Weights of a small GPT-style language model, trained from scratch on English Wikipedia: rotary positions, a variant of Adam for these matrices.
Each number is 128 + 24 x the weight over its row's rms, rounded and kept within 0 to 255. Layers, rows and columns count from 0. The size above them is the row's rms in percent of the matrix's.

# layer 3 MLP up, 1024x256, rms 0.0716, rows 376-402, columns 0-127
size [105  99 102  92 111  96  98 110  95  96 106  98  93 103 107  95  94  99  95 116 106  99  93 102 111 110  42]
[[129 150 121 118 120 104 134 117  84 109 135 123 173 176 139 146 143 158  83 152 137 135 113 128 136 140  85 104 166 135 133 148 147 108 134 152 131  90 162 117 104 179 146 111 139 121 147 121 145 147 124 113 129 151 180 109 151 124 141 123 159 134 150 160 128 148 128 135 127  94 124 158 143 184 133 118  80  94 124 126 133 109 113 124 125 101 127 122 129 142  96 127  85 150 123 108 137 169 107 124 159 145 123  83 174  94 128 103 165 143  95  63 124  90 163  84 115  97 162 129 140 126  97 135 113 157  87 133]
 [125 127 161 107 131  99 181  80 144 143 139 134 163 136 125 110 147 115 115  47 129  96 115 101  82 127 111 155 132  92 129 131 103 168 165 133 158 132 144 119  87 112 150 124 135 149 143  95  76 129 110 148 134 129 175 132 113 144 120 196 145 109 151 134 122 141 161 136 169 148 106 107  94 141 113 150 127 118 124 142  86 127 159 124 147 145  96  99 142 133 161 170 132 115 152 162 113 140 124 160 115 113 129 134  92 129 111 105 118 145  74 145 150 101 135 138 127 147 146 137 140 112 124 147 104 176 170 100]
 [128 107 121 117 110 135 148  92 189 148 127  98 161 133 108 154 115 140 128 134 143 139  85 104 156 104 148 113 113 129  79 133 100 140 130 122 142 133 140 126 122 144 137 138 115 164 121 118 152  98 120 131 151 101 155 153 141 165 139 172 157 129 158 162 148 102 126  94 117 156  79 124 123 147 126 160 146 130 162  96 103 124 167 140 105 178  95 145 136 137 129 167  96 117 135 165 128 160 131 172 125 136 112 121 127 171 135 132 124  89 120 137  90 134 138 135 112  71 137 101 123 139 116 190 125 140 138 119]
 [132 104 136 103 147 104  96 134 144  73 145 119 143 110 137 135 146 165 111 119 118 105 117 137 171 104  97 121 155 116 141 122 140 109 148 123 129 124 111 114 124 149 135 108 138 108 125 127  82  99 165 165 151 152 145 135 127 164 101 135 168 159 143 156  71 153 145 121 151 150 106 123 119 126 156 127 153 125 134 132 105 183 132 186 162  91 126 120 131 177  71 133 123 155 129 123 119 161 116 180  74 141 137  88 139 110 107 141  90 153 142 121 169 137 105 161 133 123 126  62 129 129 109 111 147 153  97 126]
 [139 175 122 116 100 150 127 143 159 155 125 116 131 139 173 143 156 141 107 161 142 108 109 128 123  82 127 123 101 111 173 136 153 110 165 136 169  72 103 140  91 121 121 143 147 128 161  72 144 118 112 163 123 143 141 153 163  93 132 111 168 147 170 117 143 125 159 117 115 140 140 145 150  86 142 110 139 100 139 144 109 104 121 110 113 145 128 136 186 117 144 154 100  98 127 132 101 144  62 119 161  79 137 120 143 138 152 128 108 116 114  79 103 143 117 101  67 140 155 123 138 143 116 149 142 126 123 125]
 [128 138 108 116 138 127 131 112 150 127 106 161 116 100 158 134 154 121 124 141 104 115 116 117 142 134 143 119  87  91 119 118 127 141 108 155 107 106 136  83 118 199 116 108  91 134 126 109  90 106 153 132 134 127 111 142 130  95 125 143 157 110 115 115 117 154 128 144 126  99 154  99 169  97 191 174 110 117 112 116 156 120 167 137 157 163 149  81 116 119 192 144 134 123  87 131 143 139 128 144 106 130 112 149 124 122 127 139 112 133 145 122 104 145 146 124 133 106 135 112 148 150 105  99 156 131 181 158]
 [118 107 130 136 141  94 114 116 138 111 104 116 120  96 132 176 171 109  67 110 118 131 107 121 152 125 109 150 143 113 107 113  86 156 135 129 102 103 115 128 107 139 126 130 103 130 126 140 140 113 114 164 196 119 136 160 149 127 157 137 145 139 139 148 161 171 154 111 120 113 122  86 103 127 120 134 156 106 147 130 146 160 107 173 115 129 104  90  97  99 137 143 111 119 121 116  99 143 108 156  86 112  84 136 165  75 117 121 174 108 114 126 128 116 123 118 158 111 139 150 124  99 117 147 139 143 150 117]
 [158 129 110  99 147 101 120  85 157 108 100 129 186 128  92 124 122 137  87 124 145 139 151 144 169 124 117 114  91 146 105 126 120 155 123 139 152  99 135 153 110 152 113 151 170 185 111 133 113 114 141 128 156  86  85  85 137 135 185 143 133 151 135 135 111 159 131 119 123 146 123 100 114 137 117 147  92 145 128  60  94 117  96 137 129 111 162 125 144 111 151 142 121 168 134 135 181 151 134 119 110 113 132  91 140  82 127 104 116 127  78 144 142 134 136 110 133 102 142 149  84 128  92 151  90 157  98 123]
 [119  94 143 117 147 147 179 114 113 125 143 102 131 160  80  81 115 131 158 124 120 140 107 148 107 147 125 110 112 138 114 129 118 101 120 159 159 100  98 125  91 136 125 151 130  91 142 113 133 110 106 154 115 164  95 117 109 187 142 141 142 124 120 179 112 119 142 126 106 152 114  99 144  91  95 177 151  98 104 166 118  84 130 109 164 134 153 133 163 120 144  97 103 143 135 126 151 130 112 163 144 124 178 130 181 133 135 119 155  99 109 101 126 158 130 131 174 121 180 138  98 116 144 121 122 133 125 150]
 [135  77 129  80 159 104 141 141 128 128 115 104 115 121 113 123 137  93 141 131  97 105 104 130 136 110 125 126 128 120 101 135 121 126 145 159 101 155  81 118 140 132 140 110 139 137  91 112  75 162 120 179 135 101 110 133 118 122 137 178 121 143 139 113 138 129 138 114 124 155 168 116 104 142 141 146 120 139 127  89 142 112 134 137 142 147 112 112  61 157  95  67 144 131  95 170 138 109 107 133 118  96 124 125 137 154 114 121 132 171 137  98 156 140 132 166 132  64 149 128 151 112 124 134 123 148 137 152]
 [157 150 112 109 160 176 147 143 159 147  90 110 127 143 162 146 105 111 121 137 152 125 121 150 149 142 105 119 143 112 100 154 119 113 161 151 136 111 148 156 117 122  99 133 158 114 166 100 151 117 153 123 141 104 120  94 171 133 113 103 143  71 121 143 159 141 200 133 119 108 114 106 130 111 117 119 130 120  96 149 116 103 134 110 107 179 132 120 160 127 115 121 132 143 123 192 169 142  95 147 137 163 136  97 168  51 134 117  98 128  91 145 104 134 101 148  93 110 143 106 104 119 155 148 100 182  98 132]
 [ 91 117 115 110 145 136 150 177 142 131 127 174 151 111 107 144 139 143  85 161 166 146 101 157  85 129 109 134 103 118 116  92 137 155 163 106 126 200 132 105  81 145 149  94 139 162 160 116 131 172 119 129 185 153 116 151 128  81 175 133 100 103 127 154 137 105 129 132 116 127 102 157 111 116 158 157  95 149 166 154 158 122 150 139 112 117 154 141  99 172 115 145 106 131 113 135 130 118 140 169 140 124 125 161 117 122 131 123 121 153 118 135 180 103 163 121 160 127 136 102 153 139 125 128 142 163 169 101]
 [134  96 148 117 137 134 140 121 173 147 125 112 123 149 138 206 172 116 152 111 144 126 116 136 135 148 119 162 139 129 145 150 119 140 144 133 116  70 116 151 134 162 119 115  99 113 115 129 151  78 109 116 122 150 131 104 107 112 149 150 184  74 149 105 136  99 157 117 142 169 135 159 141  70 116 147 137  99 122 102 135 133  95 153  83 103 108  97 100  98 119  92  70 150 123 140 137 122  84 150 150 145 124 116 116 143 119 109 124 122 114 133  97 106 130 145 130 115 145 128 171  98 106 185  87 124 132 163]
 [162 154 140 138 139 166 143 114 105 135  95 151 133 113 119 139 120 136 155 175 152  78 142 150 149 105 150 101 105 126  88 179  98 131 126 148 126 120 138 137 101 177 152 160 133 127 111  65 175 106 119  94 128 141 103 115 142 136 127 145 127  77 113 125 132  71 148 122 108  89 148 158 103  93 127 141 124 123 112 161 118 126 141 148 134 130 124 111 165 119 116 134 130 117 158 135 157 126 119 129  89 144 150 137 123 142  83 136 163 107  87 138  75 190 115 112  97 114 145 126 142 122 127 165 120 159 180 122]
 [123 103 129  69 117 127 120  94 147 110 165 138 150 101 106 113 109 135 136 139 160  92 105 101 165 124 107 109 134 130 132 132  77 146 150 137 103 113 146 152 130 121 175  95 101 131 133 125 130  92 128 119 149 137 143 161 104 137 121 135 126 162 154 139  99 146 156 110 110  88 120 138 143 155 160 150 143 115 139  87 151 174 119 137 107 160 115 148  95  99 143 125 129 111 131 176  92 172 106 162 112 158  78 150 116 126 117 165 131 138 146  77 173 117 140 113 120  73 164  91 149 119 145 129 123 135  98 142]
 [ 96 129 132 106 150 137 126 139 147 162 116 129  81 113 164 147 187 140 139 100  94 132 100 170 134 162 127 110 112 154 187 101 114 161 141 177 130 128 129 141 117 130 114 126  89 150 126  86 132 104 125 175 134 111 151 117 123 146 158 144 123 135 157 104  94 113 129 123 121 111 121  66 111 118 102 112 128 117 100 127 130 123 143 120 159 108 139 148 149 174  90  96 130 133 119 148  98 136 145 168 126 118 106 101 134 144 135 146  86 106 143 157 134  89 131 138 139 104 146 155 103 131 115 137 150 114 131 118]
 [126 110 119 109 163 111 151 134 132 135 116 158 135 141 121  97 134 118 134 169 163 117 112 109 128 124 134 140 115 181 141 137 117 105 109  83 161 114 128 146 124 182 144 131 130 112 131 125 132 139 132  97 116 137  77 114 116 102 153 129 133 162 131 147 166 123 141 158 112 165 143 113 113 141 127 153 126 145 167 107 127 163 164 123 139  94  79 123 145 154 120 112 156 157 127 183 130 138 135 107 143 148 120 132 146 149 154  99 123  96 142 157 121 116 108 128 114 128 135 102 160 192 121 116 106 111 129 116]
 [181 110 134 109 134 149 119 140 185  88 108 171 116 129 166 139 171 148 139 122  91 117 121 123 129 100  91 116 149 171 150 116 119 115 176 150 151 111  98 166 122 138 162 153 139 146  81 141 132  96 144 125 148  94 113 176 143 140 108 134 148 115 137  98  96  71 144  94 127 137 149  89 121  94 131 117  93 157 126 118 150 122 111 118 144 128 117 105 146 168 129 114 143 102 105 119 110 128 135 157 136 159 119 123 124 150 200 106 134 111 120 140 106 145 127 134 105 103 143 129 197 172 143 151 135 118 109  96]
 [169 156 159  99 149 163 118 138 128 173 109 134 115 123  88 183 115 146 148 127 113 136 107 143 129 150 108  95 122 124 119  93  60 112 152 114 115 123 150 134 136 149 105 100  71 139  92 107 151 110 116 158 162 137 124 122 139 132 151 110 185 140 157 137 109 113 165 117 152 138 120 126 118 156 116 129 159  94 113 114 145 159 153 167 142 147 114 105 128 136 112  93 115 150 113 124 119 160 157 133 125 113  74 153 121  86 157 157 114 114 136 125 148 120 100 128 133 127 138 115 126 132 123 169 135 140 183 145]
 [179 135 131 106 134 123 117 136 131 106 136 140 134 112 113 139 142 148 133 125 148  86 110 117 139 154 110 138 146 145 120 159 159 126 154 149 142  97 128 129 118 124 118 111 114 149 104 104 151 154 128  78 184 103 187 131 144 103 163  93 122 108 134 152 142 119 113 162  92  98 152 150 175 119 121 151 110 115 138  90  98 213 175 115 129 111 119 129 114  90  95 122 125 141  92 142 126 113 117 119 139 135 126 143 124 119 141 103 112 150  72 206  91 160 190 129 164 123 148  60 117 141  80 124 125 136 115 150]
 [117 128 125 109 121 113 151  75 147 135 105 158 154 128 121 165 108 134 136 135  87 105  98 118 117 167 115 143 126 151 101 157 138 133 123 161  83  70 127 165 150 123 114 101  75 136 118 139  89  99 131 125 148 123 111 142 125 110 156 129 120 130 164 106 132 113 129 108 141 157 126 100 123  87 122 132 141 151 170 103 140 117 145  92 157  97  76 122 116 101 145 136  99 119  81 128  97 154 106 131 132 141 123 132 163 150 120 115 148  82 136 135  93 102 153 102 160 127 139 115 124 158 102 151  96 102 121  95]
 [142 123 165 106 135 108 109 137 111 101 122 160 174 132  85 109 122  98 112 132 111  80 135 126 144 121 120 163 112 123  76 121 104  92 149 113 128 136 155 178 137 164 128 130 110 181 112 159 146  60 100 163 128 125 129 106  84 124 124 159 125 156 122 130 117 133 122 122 111 137 142  79 110 114 124 176 120 148 110 126 156 152 130 154 102 132  99  97 130 158 142 106 113 119  95 130 114 124 127  94 100 148 137 138 135 118 106 137 131  95 126 142  81 101 149 119 183 136 149 107 138 124 120 127 131 135 141 115]
 [177 142 123 129 172 145 132 146 135 114 139  97 120 120 118 169 126 124  97 149 139 121 157 121 111  92 140  96 104 123 126 105 100 173  97 128 171 142 142 164 131 123  89 127 110 163 103 107 139 137 107 161 157 137 132  93 156 143 161 163 141 137 134 124 159 136 123 108  68 127 145 108 117 126 132 118 116 138 125 107 143 117 158 119  93 137 166 168 124 122 136 140 171 137  84 146  89 150 132 137 149 150 122 114 133 140 148 116 158 130 140 136 128 119 155 134 136 109 135 138 129 130 122 112 109 106 122 121]
 [143 145 138 122 159 142 123 156 112 154 121 133  82  98 108 143 137 122 127 183 148 117 118 101 145 124 103 127 177 143 111 108 123 139 168 159 157 110 117 140 143 140 164 144  98  87 156 106 135 137 193  98 167  98 138  80 154 155 102 138 149 130 148 135 149  91  84 159 110 121 137 148 133 138 146 159 109 126 168 145 125 110 130 171  96 148 108 158 121 128 124 127 113 141 104 153 166 138 113 155 144 118 104  90 134 133 137 133  98  73 124 125 135 145  74  81 134  68 155 110 120 143 116 135 102 125 139 102]
 [131 129 147 132 126  86 120 131 114 152 117 133 103 108  97 121 164 178 130 137 132 117 128 166 126 117 161 134 145 113 113 162  99 147 142 123 149 107 160  94 132 138 126 119  91 206 130 108 155 123 121 174 129 147  97 129 133  89 188 135 157 153 152 122 150 109 110 118 105 139 120 110 116 123 137 131 148 138 169 139 149 138 160  80 145 130 120 142  87 141 129  69 154 161 140 152 115 159 125 132 109 102 145 124 130 111  97 156 127 151  77 146 133 148 122 119 125 116 150 113 102 140  92 142 117 158 136 123]
 [146 132 141 103 140 141 124 125 159  95 171 138 104 103 178 136 114 153 117 183 119 114 109 107 106 125 111  96 139 144  97 102 131 134 126  89 120 132 111 131 158 147  87 119 111 148 150 147 137  89 154 106 119 139 162 113 130 147 109 149 119 131 168 126 135 111 146 141 164  90  94 147 136 135 105 120 116  98 144 135 101 126 143 114 138  84 108 139 158 115 143 168 120 161 132 139 137 148 144 110 136  93 123  92  74 126 147 105 156 133 107 138 123 141 144 133 173  92 145 110 112 146 107 184  70 114 129 102]
 [142 154 170  99 126 137 130 132 141 116 113 137 133 106 112 129 128 146  81 143 136  88  81 123 106 101  99 117 158 130 120 143 103  93  81 127 135 117 127 106  93 112 194  96 123 136 118 117  80 121 137 117 171 106 100 162 121 133 141 144 140 162 210 135 138 130 138  70 136 117 143 126 147 115 154 137 115 150 174 132 158 137 143 114 145 114 103 133 143 108 149 143 117  89 124 181 169 171 129 172 134 134  87 158 140 138 126 123 139 127 122 137 133 117 121 138 107 130 175  82 144 161  85 142  66 130 141 178]]
# layer 3 MLP down (transposed), 1024x256, rms 0.0656, rows 376-402, columns 0-127
size [102 101 102  94 113  97  94 106 100  95 105  96  95 103 108  96  99  99  91 106 106 101  96 103 111 106  28]
[[120 159 102 161 129  84 111 124 106 111 133 126 154 151 155 121 151 123 150 138 136 105 127 133 118 159 126 113 160 148 108 142 157 106 112 122 144 127 156 116 115 180 143 127 145 148 120 152 151  92 152 159 127  90 115 139 118 131 149 100 124 127 114 140 120 136 149 130 108 141 121 121 109 131 123 107  96 142 145  98 127  80 131  82 114  71 112 129 107 148 163 168 121 159 115  92 124 140 123 179 133 150 104 133 105 147 116 166 161 131 152 151 116  99 108  77 108  92  71 156  82 124 120 145 136 156 130 138]
 [125 102 142 146 120  90 126 128  87  83 130 104 103  84 148 133 139 135 142  75 164 128 125 143 102 121 110 132 140  91 123 151 105 118 151 125 114 110  87 130  93 123 126 111 113 157 124 152 113 165 120 160 153 156 137 126  80 138 107 111 117  97 130 100 185 159 138 112 128  75 157 153 122  93 141 136 137 161 111 116 144 127 170 139 123 171 143 127 148 127 112 120 173 122 113 107 110 166 157 106 128 105 150 142 114 162 187 135 145 116 126 102 119 123 143 121 137  88  79 127 121 103 106 161  73 111 180 118]
 [142 130 132 146  77 121 169  60 126 175 113  80 106 162  70 172 117 163 127 172  95 123 145 128 135  88 165 113 141 126 136 136 101 127 134 150 129 106 161 123  85 104 151 116 151 130  85 109 131 123 128 131 158 156 141  80 122 111 161 184 141 145 114 139 195 106  98 118 158 154 119 158 120 130 108 124 137 160  57 145 160 145 110 111 129 120 130 130 121 127 151 115 130 127 126 114 129 143 121 116 160 162 135 133 140 137 120 126 161 145 112 109 125  78 103 160 139 149 102 116 112 116 113 128 115 127 149 142]
 [115 144  84 156 124 108 113 135  49 133 125  86 102 119 113  78 139 169 113 139 129 126 140 134 157 109 143  75 147  96 166 147 172 137 160 122  80  86 138 120 144 139 143 116  97 118 145 129  96 123 171 154 170 135 128 150 128 161 110 118 158 145 158 126 120 123 133 111 108 142 118 131 138 126 126 103  78 143  98 165 116 151 116  99  74  79 161 136 132 113 166 147 122 151 148  99 130 136  98 115 134 125 134 150 105 135 129 126 124 151 114 113 105 182 109 159 109  95  75 138 104 104 123 113 132 132 110  87]
 [134 119  99 145 133 109 108 105 163 111 126 124 144  98  67 132 133 137 120  95 146 115  60 118 115 104 150 159 122 129 119 134 114 134 161 142 147 118 168 109 137 103 121 170 109 145 120 124 122 143  82 117 132 138 141 143 174  87 120 147 158 153 124 119 161 172 122 140 124 139  85 157 167 153 146 118 114 111 119 149 132 128 105  83 131  99 162 121  89 142 142 165 116 112 115 114 127 111 119 153 112 149 177 142 115 145 112  98 105 124  99 126 140 124 149  83 144 189 156 128  97 128 149 128 106 142 135 166]
 [149 108 139 122 127  86  75 107 141 102 121 132 151 113 140 124 175 145 135 122 126 160 119  80 167 114 123 173 140 134 188 124 123 108 127 131  98  86 122  93 132 147 109 144 138 105 122 132 137 137 165 128 112 166 167 164 127  94 150 124 119 110 106 126 125 172 116 168 126 124 184 150 146  84 181  99 149 125  93 120 143 152 124 144 139 152 157 145  55 126 158 115 129 120  87 113 124 134 115 112  83 142 110 119 133 119 130 154 108 122 135 130 142 132 129 124 150 133 132  80 178 146 145  92 173 105 142 157]
 [146 141 131 172 135  71 113 113  95 165  81  61  84 111 114 133  98 121 113 100 108 162 162 114 117 121 144 135 175 158  87 111 162 157 121 112 133 116 169 101 116 107 109 101 120 100 129 144  90 134 130 127 150 134 139 146 127 131 136  88 113 132 108 126 183 172 160 128 148 125 131 140 127 123 139 130 146 117 133 105 105 104 113 104 114 120 163 143  97  86 103 136 101 130 126 100 117 132 112 119 150 115 136 117 131 126 127 123 137  99 147  97 128 111 171 113 161 103  96 128 139 146 149 146 141  96 145 184]
 [ 73 126 117  85 146 144 119 138 157 122 151 108 135 124 127 156 110 116 161 144 127 130 164 129 171 127  98 135 130 122 110 133 149 129 101 134 136 146 102 139 117 105 107 148 156  95 116 112 122 195 128 154  97 103 116 133  98 141 118  85 141 139 123  92 118 109 135  93 146 128 105 113 172 140 133 158 103  93 115 133  84 117 123 155 119  95 153 149 130 169 171 139 104 164 121 147 111 110 120 118 154 141 137 142 122 127 170 153  93 159  84 185 110 119 180  88 163 143 128 117  78  99 125 131 115 156 139 120]
 [139 106 127 165 119 158 123 125 112 140 115 147 173 120 107 125 109 177 154 119 135 113  83 117 133 166 102 124 132 102 133 114 161 122 149 143 140 100 121 120 135  76 149 102 139 118 131 149 137 107 117 161 151 109 132  77 115 131 133 173 123 118  84 131 138 130 130 145 158 121 123 126 126 118 134 202 121 134 115 168 161  41 164 121 147 125 117  86 130 142 103  80  94 119 125 159 116 124 100 131 144  84  89 114 113 128 125 117 156 108 138 152 128 100 109 137 179 110 141 138 136 111 104 143 162  82 120 100]
 [111 128 135 117 138  90 136 169 147 193 116 123 132 163 109 140 151 113 122 132 116 125 127 152 137 122 148 120 134 104 104 140 140 181 155 160  97 143  83 134 124 127 123 120 124 143  87 151  98  94 125  94 151 172 150 127 126 115 134 140 102 137 129 126 135 117 163 112 105 172 131 142 125 149 146 161 123 120 102 114 149 159 149 126 130 161 138 102  92 144 126 107 155 130 117 133 128  98  74 127 133 101 121 126 136 118  90 133 166 129 100 134 133 148 140 109 107 101 146 130 152  98 140 124 101 153 132 147]
 [138 156  94 168 133 157 127 119 112 154  85 174 139 135 148 169 110 132 137 155 131 151 138 132 139 122 125 126 110 103 107 103 122 122 138 100 146 210 122 161 101 140 108 162 147 187 154 120 117 127 178 144 100 107 138 153 130 140 163 137 172 121 158 131 118  91 174 136 149 144  99  81 143 163 126 107 124  93 102 116 106 137 119 107 126 132 118 162 110 144 116 125 124 106 123 162 145  93 118 147 144 114 101 135 129 166 164 134 102  95  88 125 143 101 159 138 137  98  95 116  92  72 142 173  87 143 137 113]
 [119 110 119 138 123 123 127 130 108 132 141 124 128 107  81 142 118  90 134 168 129 103 129 127  98 145 135 154 111 151 103 121 163 108 128 116 102  82 126 145 144 133  91 116 114 103 139 129 111 156 144 153 110 100 145 106 146  91 126 142 118  77  99 124 119 112 124 168 158 145 112 130 155 112 149 178  98 148 121 113 171  95 106 150  80 112  89 132  84 147  79 153 133 103 156 153 101  96 140 153 108 121 163 134 122 155 104 134  95 159 112 158 152 151 105 124 109 139 122 176 132 104 144 104 140 133 120  77]
 [104 129 102 154 103 153 145 134 109 143  90 134 123 116 139 122 106 125 133 134 133 109 151 134 116 105 127 130 126  96 137 149 167 151 129  93 153 106 135  98 146  97 157  96 133 103 165 145 121 148 100 143 130 163 146 183 155 144 157 157  98  76 121 123 133 111 109 156 105 122 133 139  87  78 124 145 169 159 132 116 114 159 125 126 127 131 118 134 107 116 108 113 146  84 142 153 110 113 189 136 171  98  98 133  99 141 131 110 146 151 137 147 164 135 109 176 131 120  57 115 120 138 111 142 173 135 115 105]
 [121 182 128 115 153 135 123 124 110 103 114 121 119 140 129 148  98 149 164 122  81 132 134 107 115 162 178 133 117 163  89 164 102 117 146  99 104 122 127 119 167 156 127 148 154 146 143 126 141 152  73 114 148 156 114 144 135 107 115 112 192 103 103 130 174 119 151 175 119 107 112  93 181 147 125  83 130 115 135 119 119 139 137 134 143 145 125  65 143  98 130 136 125 141 145 128 141  99  67 124 157 139 156 102 139 128 111 134 145 130 110 109  84 140 149 121 121 113 125 142 109 165 117 142 106 119 122 120]
 [162 127 143 132 140 133 163 102 150 160  97 122 125 130 137 127 126  98 144 111 113 123  91 159 115 148 138 140 110 182 105 138 121 131 136 136 130 134 110 129 102 112 154 126 140 143 107 164 119 106 166 153  98 140 150 102 139 144  84 124 117  97 119 159 144 162 160 134 138 154 102 137 159 110 146 106 136  84 102  99 149 118 131  65 121 115 170 172 125 166 163 132 137 113 143 133 103 112 178 151  91 148 123  97 117 163 141 135 172 155 151 131 176 159 112 169  89 119 110 178 107  90 132 138 149  86  77 126]
 [129 133 122 108  88 140 115 133 130 146 143 136 101 101 137  49 118 107 149 101 155 105 112 114 112 136 152 106 148 134 140  87 101 154 133 103 109 140 119 137 132 136 106 181 130 139 139  92 175 130 133 141 132 148 139 169 108 148 114 129  80 147 112  97 153 101  86 129 136 131 151 142 114 142 149  65 132  81  87 127  78 127 101 166 159 131 124 106 144 116 135 110 150 128  85 127 103 132 100 107 161 114 148 119 127 126 119 138 105 114 141 143 110 147 151 147 137 133 107 131 147 108 117 139 161 120  97 159]
 [127 115 170 163 112 143 127 118  99 117 156 148  95 101  75  98 156 141 202 182  84 175 125 137 128 175 114 159 116 136 164 114 162 116 116 119 103 127 108 134  96 134 140 116 139 109 121 106 135 175 137 127 133 132 122 130 115 118  92  96 152 181 115 109 144 142 115 133 146 146 130 137 129 119 103 111 155 153 134 116 121 126 156 131 157 128 104 153 135 114 136  86 126 147 135 155  93 109 125 142  98 166 138 142 157 139 149 138 112 130 126 119 105 111 135 157 126 118 121 161 154 121 124 149 152  70 174 120]
 [131 110 103 125 150 111 163 122 179 101 113 146  98  93 114 155 128 158 139 136 105 102 121 133 153 153 143 157 165 100 181 105 124 139 135 110  83 109 139 130 127 142 164 129 102 114 130 142 154 131 146 140 130 150 146 146 126 128 135 107 103 156  59  88 115 132 134 153 151 161 167  96 151  74  73 121 140 131 170 145 106 123 172 117 129 126 121 151 109 122 132 138 129 106 157 146  91  83 120 138 109 114 105 128  95 153 131 114 134 136 139 113 145 138 149 174 129 137  67 144 142 123 179 140 168 111 167 135]
 [158 124 172 145 143 123  82 115 127 110 111  96 112 145 151 108 131  97 126 161 122 134 125 169 140  84 131 128  93 120 144 146 117 114 122 107 131 103 123 120 104  98 162 137 135 144 161 127 103 116 165 103  94 112 156 132 133 111 158 155  99 166 183 104 161 140 139 129  99  99 103 138  94 166 157 116 116 150 176 150 128 138 122 130 185 145 145 140 148 117 130 100 128 118 128 127 127  96 140 140 156 113 136 120 126 125 171 107 133 149 161 140 121 116 170 116 121 139 134 165 130 115 150 191 111 102 151 139]
 [160 153 123 156 109 188  89 107 103 115 179 145 150  96 123 133 113  99 149 105 130 136 113 117 126 151 151 143 149 121 123 130 125 139  87 115 129 132 166 143 125 107 126 111 145 120 157 135 155 161 120 151 147 131 113 172 118 133  88 100 140 106 112 130 131 147 105 146 125  85 163 114 145 125 101 175 120 149  80 164 130 165 138  82 172 147 111 120 110 112 128  90 138 132 144 106 105 112 154  91 112 159 178 120 129 127 135 118 187 166  93 131  87 163 149 130 105 126 143 125 116 123 115 103 160 113 124 145]
 [118 131 125 168 138 105 164 153 127  98 133  75 135 132 145  92 131  95 118 132 116 141 151 115  93 147 105 153 107 131 146  99  71 101 134 138 147 152 179 136 119 149 157 110 113 126 111 117  81 165 151 111 109 102 140 129  87 152 112 107 146 104 125 132 123 133 152 145 127 132 135 125  92 123  51  97 174 124  75  96 111 126 141 116 138 157 121 114 112 155 121 137 147 160  84  96 114 159 149 124 127 140 122 135 107 157 128 139 160 129 153 133  93 124 132 139 133 148  96 159 108 139  95  72 128 104 145 100]
 [145 143 111 162 137 108  90 135 107 129  82 160 136 124 105 120 117 140 132 148 132  98 152 127 102 138 146 184 130 116 136 155 116 116 187  71 158 139 121 170 159  86 135 100 132 143 110 143 146  66 129 129  94  86 109 123 135  90 114 171 103 104 147  92 128 101 109 131  98 167 204 145 154 142 112 145  97 127 119 122 123 128 133 129 125 106 128 118 109 147 131 149 117  88 131 165 102  81 130 170 165 133 100 122  89 112  98 140 136  82 149 114 124 136 118 128 123 121 139 127 150 121 163  79 123 132  99 115]
 [111 145 126 120 108 120 102 130  91 116 134 141 127 137 136 110 140 133 123 129 124 115 147  95 100 149 196 158 146 132 145 143 172 103 129 156 141 105 140 201 110 150 119 128 132  94 123 123 160 134 105 165 113 169 131 135 142 148 146 108 114 124 127 120 141 142  99 134 174 144 165 122 124 158 139 140 131 159 145  93 110 119  84 143 153 118 126 108 182 152 102 120  84 158 125 108 139 118 118 112 147 152  53  90 112 104 126  99 124 129 138 117  91 124 121 147 175 148  95 113 127 153 144 144 167 135 147 211]
 [122 169 118 150 131 110 135 156 157 128 177  92  98 125 106 133 153 132 112 129 129 105 139 155 106 166 117 117 118 102 116 111 176 151  88  70 106 120 157 139 122 128 113 130 138 125 142 157 109 132 150 148 149  81 157  89 101 126 101 142 166 199 175  77 138 110 108 121 140 140 159 143 117 110 120 134  91 167 103 146 148 132  88 170 119 112 126 134 133 121 128 115 175 146 112 126 139 130 110 118 156 134 118 162 116 125  93 139 139  90 105 171 142 169 133 130 122  93 120 129  84 118 130  88 150 145 110 104]
 [124 118 114 155 192 184 136 138  90 122 132 118  93 133 124 140 116 126 128 158 130 102 180 138 154 158 121 109 128 130 145  97 123 145  78 112 141 138 110 123 136 159 122 114 165 153  71 101 134 114 140 141 114 122  87 142  88 142 103 152 122  96 171 132 153 111  99 121 142 100 137 145  85 151 145 125 145 155 102 131 156 137 161 111 117 149 113 163 101 126 155 107 148 110  90 136 147 126 147 139 111 140 130 134 101 151  89 133  70 125 126 124 116 111 155 141 101 140  80 114 137 126 119  98 111 146 153 132]
 [117 120 131 110 119 117  89 123 143 124  87 125 124 111 137 145 129 148 180 136 131 143 146 116 135 161 138 120 116 117 132 163 152  97 127 135 122 126 134 157 157 129 120 141 150 125 152 141  95 101 129 116 129 118 136 132 108 103 131 112  80  97 132 161 161 107 115 103 103 118 114 113 166 172 101 125 121 110 120 130 111 131 126 138 155 156 121 124 126  93 134 143 133 106 153  82 140 156 122  94 150 115 162 102 126 116 122 127 117 143  79 131 147 143 118 131 156 106 109 168 102 144 134 118 142 128 131 128]
 [105 110 161 122 124 129 109 136 129 131 125 138 128 128  80 129 109 144 129 130 140 171 128 135 114 102 140 140 155 135  80 125 114 113 105 115 139 137  91 155 144 130 124 174 154 115 136 177 116 121 108 127 133 120 167 132 103 128 149 103  96 133 124 124 117 161 178 148 109 147 182 118 115 110 133 151  93 151 101 116 119 162 105  94 100  90 141 138 110 187 154 158 149 131  98 123 118 135 119 147 114 158 115 102 137 179 130 133 159 125 199 148 157 125 131 136 108 131 133 151 138 120 122 149 156 109  72 104]]